config = dict(
    d_model=384,
    n_kv_head=3,
    norm_place='pre',
    positions='alibi',
    decay_fraction=0.679,
    seq_len=768,
)
Each number is 500 + 50 x the weight over its row's rms, rounded and kept within 0 to 999. Layers, rows and columns count from 0. Numbers have three digits each. The size before them is the row's rms in percent of the matrix's.

# layer 5 MLP up, 1536x384, rms 0.0646, rows 631-656, columns 128-255
108:499490526487506477417531512502470542541503531480513455489432519504535593486499469483450601466494415474450500484491500496521579556468551619527523430512452549522513405517481534499508490514465536498543525565452468504490491457538492488444528548540515563576460469538528471548470567525524512500481424519515512507424675499537529459514529566476534468428508559506560460424410578502459470440581
091:535539489517574448552571523471548535434530477462479414512549521533560518462514447577578473528422430422447563515360541515503519463407516397485448541502561507511547488403551534555527493559494500502472564526511532438409417468429484443487455564474414498523412554497601402476528476537372590454487493534455450514435537566454498502610498528485519482469497407518526511393510558477426469453399
105:492524487517554451464426614552481545511508470520559436501607475482491511578507461522508563531475408435544526505525489538499510506502529462442441513581508466519502452465387467586413489553448556528431523508501508595501517532612435423548473481482460510551569443455516460486450535498476502528549504465450526565490392566439481528467578502473434512451411381547458449529463510586574542548509
101:611522401550483471521525459508469518458550506424518609471494436510483491625520529512530572518490517388440540507521476558537520473564486485451502536455496570407550485429440496594535471523449496475467538518503457463543493542547444508455442495449500432498471445518539416507444469409455456545533465514604463462524595531395463522525505414459570513544481457493553462431505519571527502398485
109:422500492562444528511534591472449402412499494498488505484538588552587612417450499480475470527466460358445599419556570434513516586615488452521511512533461481566528483551531518477499524431491429561490538405462574517426495452411506497395431467568505458573560515455469494512454548484526508564541501566539564527517604566514576451566524588496516468552364617489520500523533472415508499467577
088:471522452580476493428504467492498492480416448530562475594512514463473467526510521566449482474539390505443447527556550575466526542497408566418567490458436467515475511434449428463494493551500508510495519562605469424497432491500433503462529483549493464427504468494532534536471477435468427479492487492516433496525519544463514490498459487457470579533576463559451419494560498531386543447485
110:444447511561524502437527517554547532464518485428449513552531378476516429433499534481578609447418511461493573556433468563544535538421492412465521522578562379545494468440615491547593507463463518484468594496559510341417394563501375554480561508471496449461579488499571509479482552479490591552543471531536514504514444540502452509506526367497549437495502455499539498477541562476382471473466
099:489434506544495514549520538514514571485480435526515418495519488527450505433460496537497561608402480466548507441478517516484478549384535413496511442559498571387515496525439503447441405505459471550552477538473533438483522545484550510421496479460650436493518460538560546484458570490547474619514548507579558573429516570480497527555598428472527488483456494572438450460444478512398576493494
102:484533497608574527527508595461588468444509493515534475496479453510575510549461546472460555473435495362470442433553504504534539554393533469541492461563552562437487416462412514559589505546469397553530501499520506474546458415505494545520472463584535529534480484472458465466407597482481533488444453534501547539410563494483514506506524489525519586445499462523468500483618489526494503470554
104:515521477504522469488471453612392621448465502467508472597547504430493559520605523510507532476490494538510489552492458521539509506479536534434470500600457540520479433423470482475423534687456480428548516458407505535543565456548501588499463541525532484502441430526497498462521545539466512528548501480502541529530527418519438469541538493542548488394504371510500421493501550476462502574467
109:429524496538541488492470585490441544365457468538521539517480456553480514536589487489563647517444449448443560456521580475573579502420474469511561428500532522542589511450503469508484566479475551531411492491515534527541445451451407509498546436496515520482554432552453489479501493495477563456511515455491503519512437575460451511505446510468548580450456487566478509495620429483499459485536
092:586546508518449582373481454493452544454423436518527444554543654422449511499496487514467547599514555562442564534502517485471524567524516546525467453440392503537526551580530524496473484480437400479519499454444530503479521605487464444393470502422535470422420491458557482564490464427507468589534480420477500538509525522477393544557522516515492599532427518456568479500518496430522486490492
087:536483475458543440543551429462475578416478542488542549436465447513562480569566524499596526561510496485436476516490542481592486468445519495494437579578496525476503541488554500491502588484486542499528520476585507531502385551451518439482472480452556490513521449566550436486511429388436491582551466468557446549465429464447559488514504451465628453476408459440554488487552522607500464598471
107:472591421509494551487497478614453532598539524490462544448500520496496588511507608428492489492486526446395522502480464540503542546536592486450457501538389437387481458539431461502519518554484495475498493415498529396458487583505455466508500519473488542488519513516398457522538424462522519553508504537548526475548574616462497428629567502498436486556496530497457375416535538500445523485582
100:492479523515457487476453548479462462509429482477499491490559478449482488442499578570582438578518501560523531499502534480546502557631523440463614479467438487502505514471489504563451548569440442515422517473443614543416474491461449525543498460519475511534530500577555550495541605493338549479546520406493453515523533423524579433594523548427454532556556486536520415522497458488443430486497
088:555491435436422478382639504532493430546539529485438469480527431440502426434490515471493485436542460414546455419504491509576560455482460493492493443513525591522504444512574502500499405410455564530473615497477460465412410561489535588466564490575491549513507535547546471528589622487504484577486478529522483538498537514522556481538476519449531461521575487496501469544451538516542426534604
104:561468456513503519519450500555455553472562514524482531515534506475460467441465489508608491499519393470471480481472531562393541502520528470448508543568489480537494425402449485505520475625466518550503513507509566369487457446480429519403552512500538579455640458457550499547553556449437511612525494442485483461495660508563503456524598439507492540387556479533529496467532622556500435478475
090:566477479573485439342426501515529398455562472426474437535461480502494463509430493502555560494496481486507509467464565547429459470541520482411539611530517516475487528374512485426493482518570508501405525523504559483449492557563550499494451508502583483446550562487548451557551540481530472539558555454549513467542579479600509431489514580540483474522486510457551475412548567545441484469520
096:510490467620594527469494557506434570440482544599550544450513463580542451543384431590567565580487528530482570356475422471539475526425593571524579441479487560623493471459511469407476506537473506534562473585522533534466477495516558494439585526528557553602559491507526505540492554451516447565482494501428470506500474550527426463546547448447556650445524389483552467562533511571569525388517
105:396514378531602534550586519522387520547517449497479502567512442486515494493552494484497514531527534413459491511476525539566600571511563442521458499500549584532548484569471428501506471542433439535481477442498492479514484571490449537431515523479476582422485453477555447493448591462452466555558511359635634573504511484520566513546546504471539525407499549630449524517525539502500465542605
091:469490440525470441479548478498409524512479443556458460567536446387470477560427536541458496523540420450415626567401552516451592468500458558400478481535539481514505498479483495496460560453496486480455533510459483544349454474566395504475512488405461536418403412526470542430564470565438524523429566485506444513524514571471474429487514463495564550597496446521433393509434462466505508509530
098:471484478493502372488527411596516507479464433448449520525442571566567585594466528457456478601436509497498553538510560485450531503439472469498552480532532463511509545398488510478454548544506552523542508515532489431364473529403507502410545437445445555519530553527525458488474507529453494485473502440485481470484479466472462534584548542463473465491465484441506448506590466488551529430537
093:584560526555527501507456509473565520492451574519433522491455548547480449474437566467530526510488465486495511522480550508416496571537524498447467527580467560552514610466556530498508553496467598569501501632534584477449433509480462400479547475516461475528514483424538416453496556390505525565516539526553469498507520572432574429541547489490520455545500510509503539477539504490464552451586
103:576528406503483484452466555519510465539443481565463524508483480470521574459568585494533551437517418460474531454483457496437449474473489535560490530472485417456526487449494465496568477527489516531475622505473579473406565447508472503461448516461595471522530338508468476517540498571464499572538565410554427446506563515517485540601532469541561523524398412531572519456446558543527493471402
086:441509403466491477456537467499567461515460510555496454585472506551442423539438468508520468423528506551484462485467548500461443431487516531526516605504471483435551547504486495525477478532506502472504496524419596449442471504452464450591386535582508469434553375458485480548603504566445511466538504552465462507549435512472446521546491578461465575515540467435607433516463525436513538501414
114:489569509567581579448531533491459515504599559581528523560508512495474497404423464461526422529457529531476550413470554532529518543445438608485510503502536530527520458426442507557366554424413483567513546505410541487440523537577475493472588501479477432476551451556525562432458459455504579567510538474497570560474525511539475497483578500448484524434486465541427545535541510593528454504495
# layer 5 MLP down (transposed), 1536x384, rms 0.051, rows 631-655, columns 128-255
110:518542499507452432495538453522484543518634525525499514455489558456451463455499482527494506444587536550327525459580468562433600475523491436431485540485433499518525466436504484490446453588528509564483490551567489523454533484497536443503564396565518553492485517495408443518489513456489451518442447537497471457511576466487560431521420390467503412595411597504420482546482521517473480529549
089:465584533417446522481530572520524486424610559522473503510459496451491533466561509524496520528560439447400436500502488421521541458459541498549462503482435382529398470540475499449520491397557427560618376487503457525526454483500507417537500529442478477475590528481466518542479459645565487417506432432458473460492575520551429527494473520492439488510534547506519526492505535457536531498508
105:483393542491509456524505531509484510447555514396480432453593408533393574467506501437447502427551492487453502498510451437543498516480558561536602518586515529576522485542534491464505450482502524524520556509487441522533512417510535541450492450585451447467510421512486434527461502498434545494500529623447515468516471499497497529494562385505407503569531425625601553536540484449474508487468
103:528466485444555523543524500484555511590493472530476540488413559491431564458478542457567593431496470442450499486429514479527523611604440502512519485458409500509466468506505447569449508555535635491546536613403484542508537481556511496561557491464537418544608523508442448493554547590461473534484438459446426569496462543517443430451485496497518669495454480488527517521488405509428535455476
117:472440478417530398543507505570534497522465468466501541499440550533428518444519476559514520585419548464517555535527499527478461559502514494468505482451481417481555408405454509456509510473492550491522450532451552472505479522503445576547511472442462461488461435474482464542411431529515492556554482473458491478482564469458507452490479447561574501473472554513539520456524591463517586581539
089:486484504533541532509405501527480533475502540500466490460560580563454477512488486569548529475439508501576548461458443531515499444496549462548500519462606506515501407568596502502528447588428512479489566494541479468540552480429544481452564537347452604490580546475418535470476489602573520516517572531467582565509555380517498528488595403641463551457514546442464488571482470528495485534567
111:493624473570473469477555360502508516485508466423586441432466553490500542496523538571557515461524486589452520479512522464602416481500502488469540654490470590429575503391464574525492549556464443513455546406470508415467467475546507458607490449519516452414556468508531564536457523472619440482512518501484427443570519491552497457455373526491475444488521513509513503403547556431521493537336
095:477491477550500472616497540402442499432439557476466514520593457472522533501527467489497535469486527490557468557430495316463533580509524487551563406526550386564505536648522541594452456516537450509509569484473429537480331524543501534499486533440423520506542506525510449487512466453510507488526443497460457470505483448583468557507420507516483517426520516411503519442511494461562553514558
106:487535493439519466495482481528564520559555524487489499553552491443584596454523472459535491412583475542395448378409496536478470603533496449521552516463506439559492475564474522481542472553492534503436557561441489423516521492475714452589516555415560454494573479474535596464515446484482571463526480492411439489590540429440489507437527527536507563575556479471585433525426521492463422529465
106:514411481492541479541504501592509491548438481515572539529473503515402472562421522602505591438415539499515462457520538564442419452532536470507477442564545469447589480520413513470397425545555543601526540481564518526685587518547479543518499485480502555531537543512409439478429520500481601469465538484443362484454569537527454498509457565519594541583511518507465488445484479527390500491500
112:448428551500505581533492468521544473533447517512505543476403586429533437520526482592454458416521456557459414510602513583570495452468450476463459535520555493497498515604505426548537556479591413533583457462451469538506578522455429428544559453490374506400504502474536485497565505464494467468531505554527573477580499603431527454553494522431540471499547501513522488478402514489541540526554
093:461475514472518415496539528567588435492530546491485551516551425542548473534542453454544442486560459416437467450473505538572517531474476518473585464516644485504536398435456470431559487522472539467472505517465519424504522562593422505550526524571500571486580523522411661457502524542463507448437427559536586527564525518504546499455543538405455535519573484476464439509466484503495480441435
089:554516528455425502542570491527532392573458437509469449523475555382453510539507423491408527531546547520403556499448526477424586536510576487527535425460498509516506455495407575469474427523489398510472588434422427554492503529519421507541531496516471489550487535480503477545537561578485497582476526471485488451529506548566473536433384518536383464444537558596565513458525472551520562466503
103:438511463551567433434394456534499476486478484523501502492520529537476460455501445520520463431525522545410559488541494511400421490484496471528533493526552417435566415517481489501500492458427513606518569541427388438482445469518480524549516496473502521499578452540483538476446486483507573485568410485449505515478501434443473472493466472394476589468501522493515581647566579546549608512488
099:457551445448534513455453584399483471423363459566488491498551510549581580574562492505509591515444488605569437536616578497513451520443488555484492527589513491443567495487535565456552581462551535506434512493526419451552420522469526569482507541458565418603532463533453468542500477523495474462493500492511496509440555447479587502568472453533539451567513364504436407491438471451558481568533
079:551521591582499553486578548466468548428563498586465448501549486564498533471509505525469487507492566527507556505521501512436422501442570537602533534593471515445440497484518521484500547534512431460556480481498521544599554388522551366487475554486432425561533482450538583413488393532400533456419490469483496500525410443451446542417484419508510433493435459451527537451598491583481522556367
107:387562529475561543509435522487612502549471447416477470392436537474518504458461496422512500549545493437471489554515474607584484494541442487494509471545418571520447515582542428552406533467457430480483432437417572536572505479423457549386412445455457490515543546510455571470521453580500470523570468529587521505537491487500475528440477543516469528472443495435508481479509508451538515496516
095:425457525488525533512541535425528576499432453424501556516487519498480459507568494526452546479444498508419505550533438487476532540476523501496584444529466482561560487635479469493515510560563536572560428494491453526473586503399369422470603454456490498572545440523448514495519477618490506548489446511483472545497505475430442444503562530487489588556509452614567506474402456527515588485483
095:461474448376510589476514413459641492537497482510452401531470442488462462559492490441489451447537503481417487469548529644523463464563547456514443509478443497423492483537526554515457447465526487506418550438431537509563538547484521514479516486377505507461439532477588563450431580473490572419477512544533604482451364530572518520461533525533465493480437495448503525476507530439480519550495
102:501470502489482365555447536492527470517480445553451440470492498584515481444430352582562503490534570539494447544473564480409361505454528498502470533561474505487546487476462617514532412499502470559457486474667437506503462460559459480544518519536541514469453443547524468481493452567524478493540594437543467497539392515542514466464462564527452427433430461517486516519473520506520507545435
093:465587507433456498561473509567560485483526533380516522488556506611516442364513486512604444504514601540563427489670475540518407550606521496598456542496507494511436480511494512474508565554470559544527565531537543487535609549488541545546465540571530532563572623521524512544415515472563557522526561479482511491487465403517456570479472544491407509464443533397514615577496524483476436416503
087:525439589432469517463391443429484597566573514540501475497503491477538493523457481545584460416477445406419400565496466410511575552496498520463513465451600569535442449486488504495585430499566448542469524407454540463526491453496489432533495479443595414506524533431537455520499511488450523482547588536503511450538473477562459470435487528489544488502523472484507437487501565481499479521546
101:512478466476540434444552588594420489425547502496425574475497514472469477513501564577458538486548548477396461464460499517526530470504461613505515468458550609538539549469503511472535495487528550498532476542467447465451512434540561461448497508565466421545446459547465495447494525532565483578456509518523470534587459503516497420464478581542547420431509440450587513564436495488477526440531
106:474548516512500511500441446562485523462511465561457513587625447564626518447562527525401485597617492538431525445447518545482437507476452467524514468417496530606560509508443546413446593561502464444510496434423441519446432547563490551425552511402472530450458491465570571509599542468523485413560490536478549415520472474534526504513504458433426538487493540527564433557515543582454548579492
089:558502598535492507451512504497462572487554444471543505482471523551510547551496511523440504506532511476499542547583487515471577566531552474423485489503534465498525450496474501474517495451505492524448554495515467554528516533543489526437568526411530498588496574473531536452471555391514430508496547482601525443501535469469487438426517409453550513442493495581474545422493560527426536490545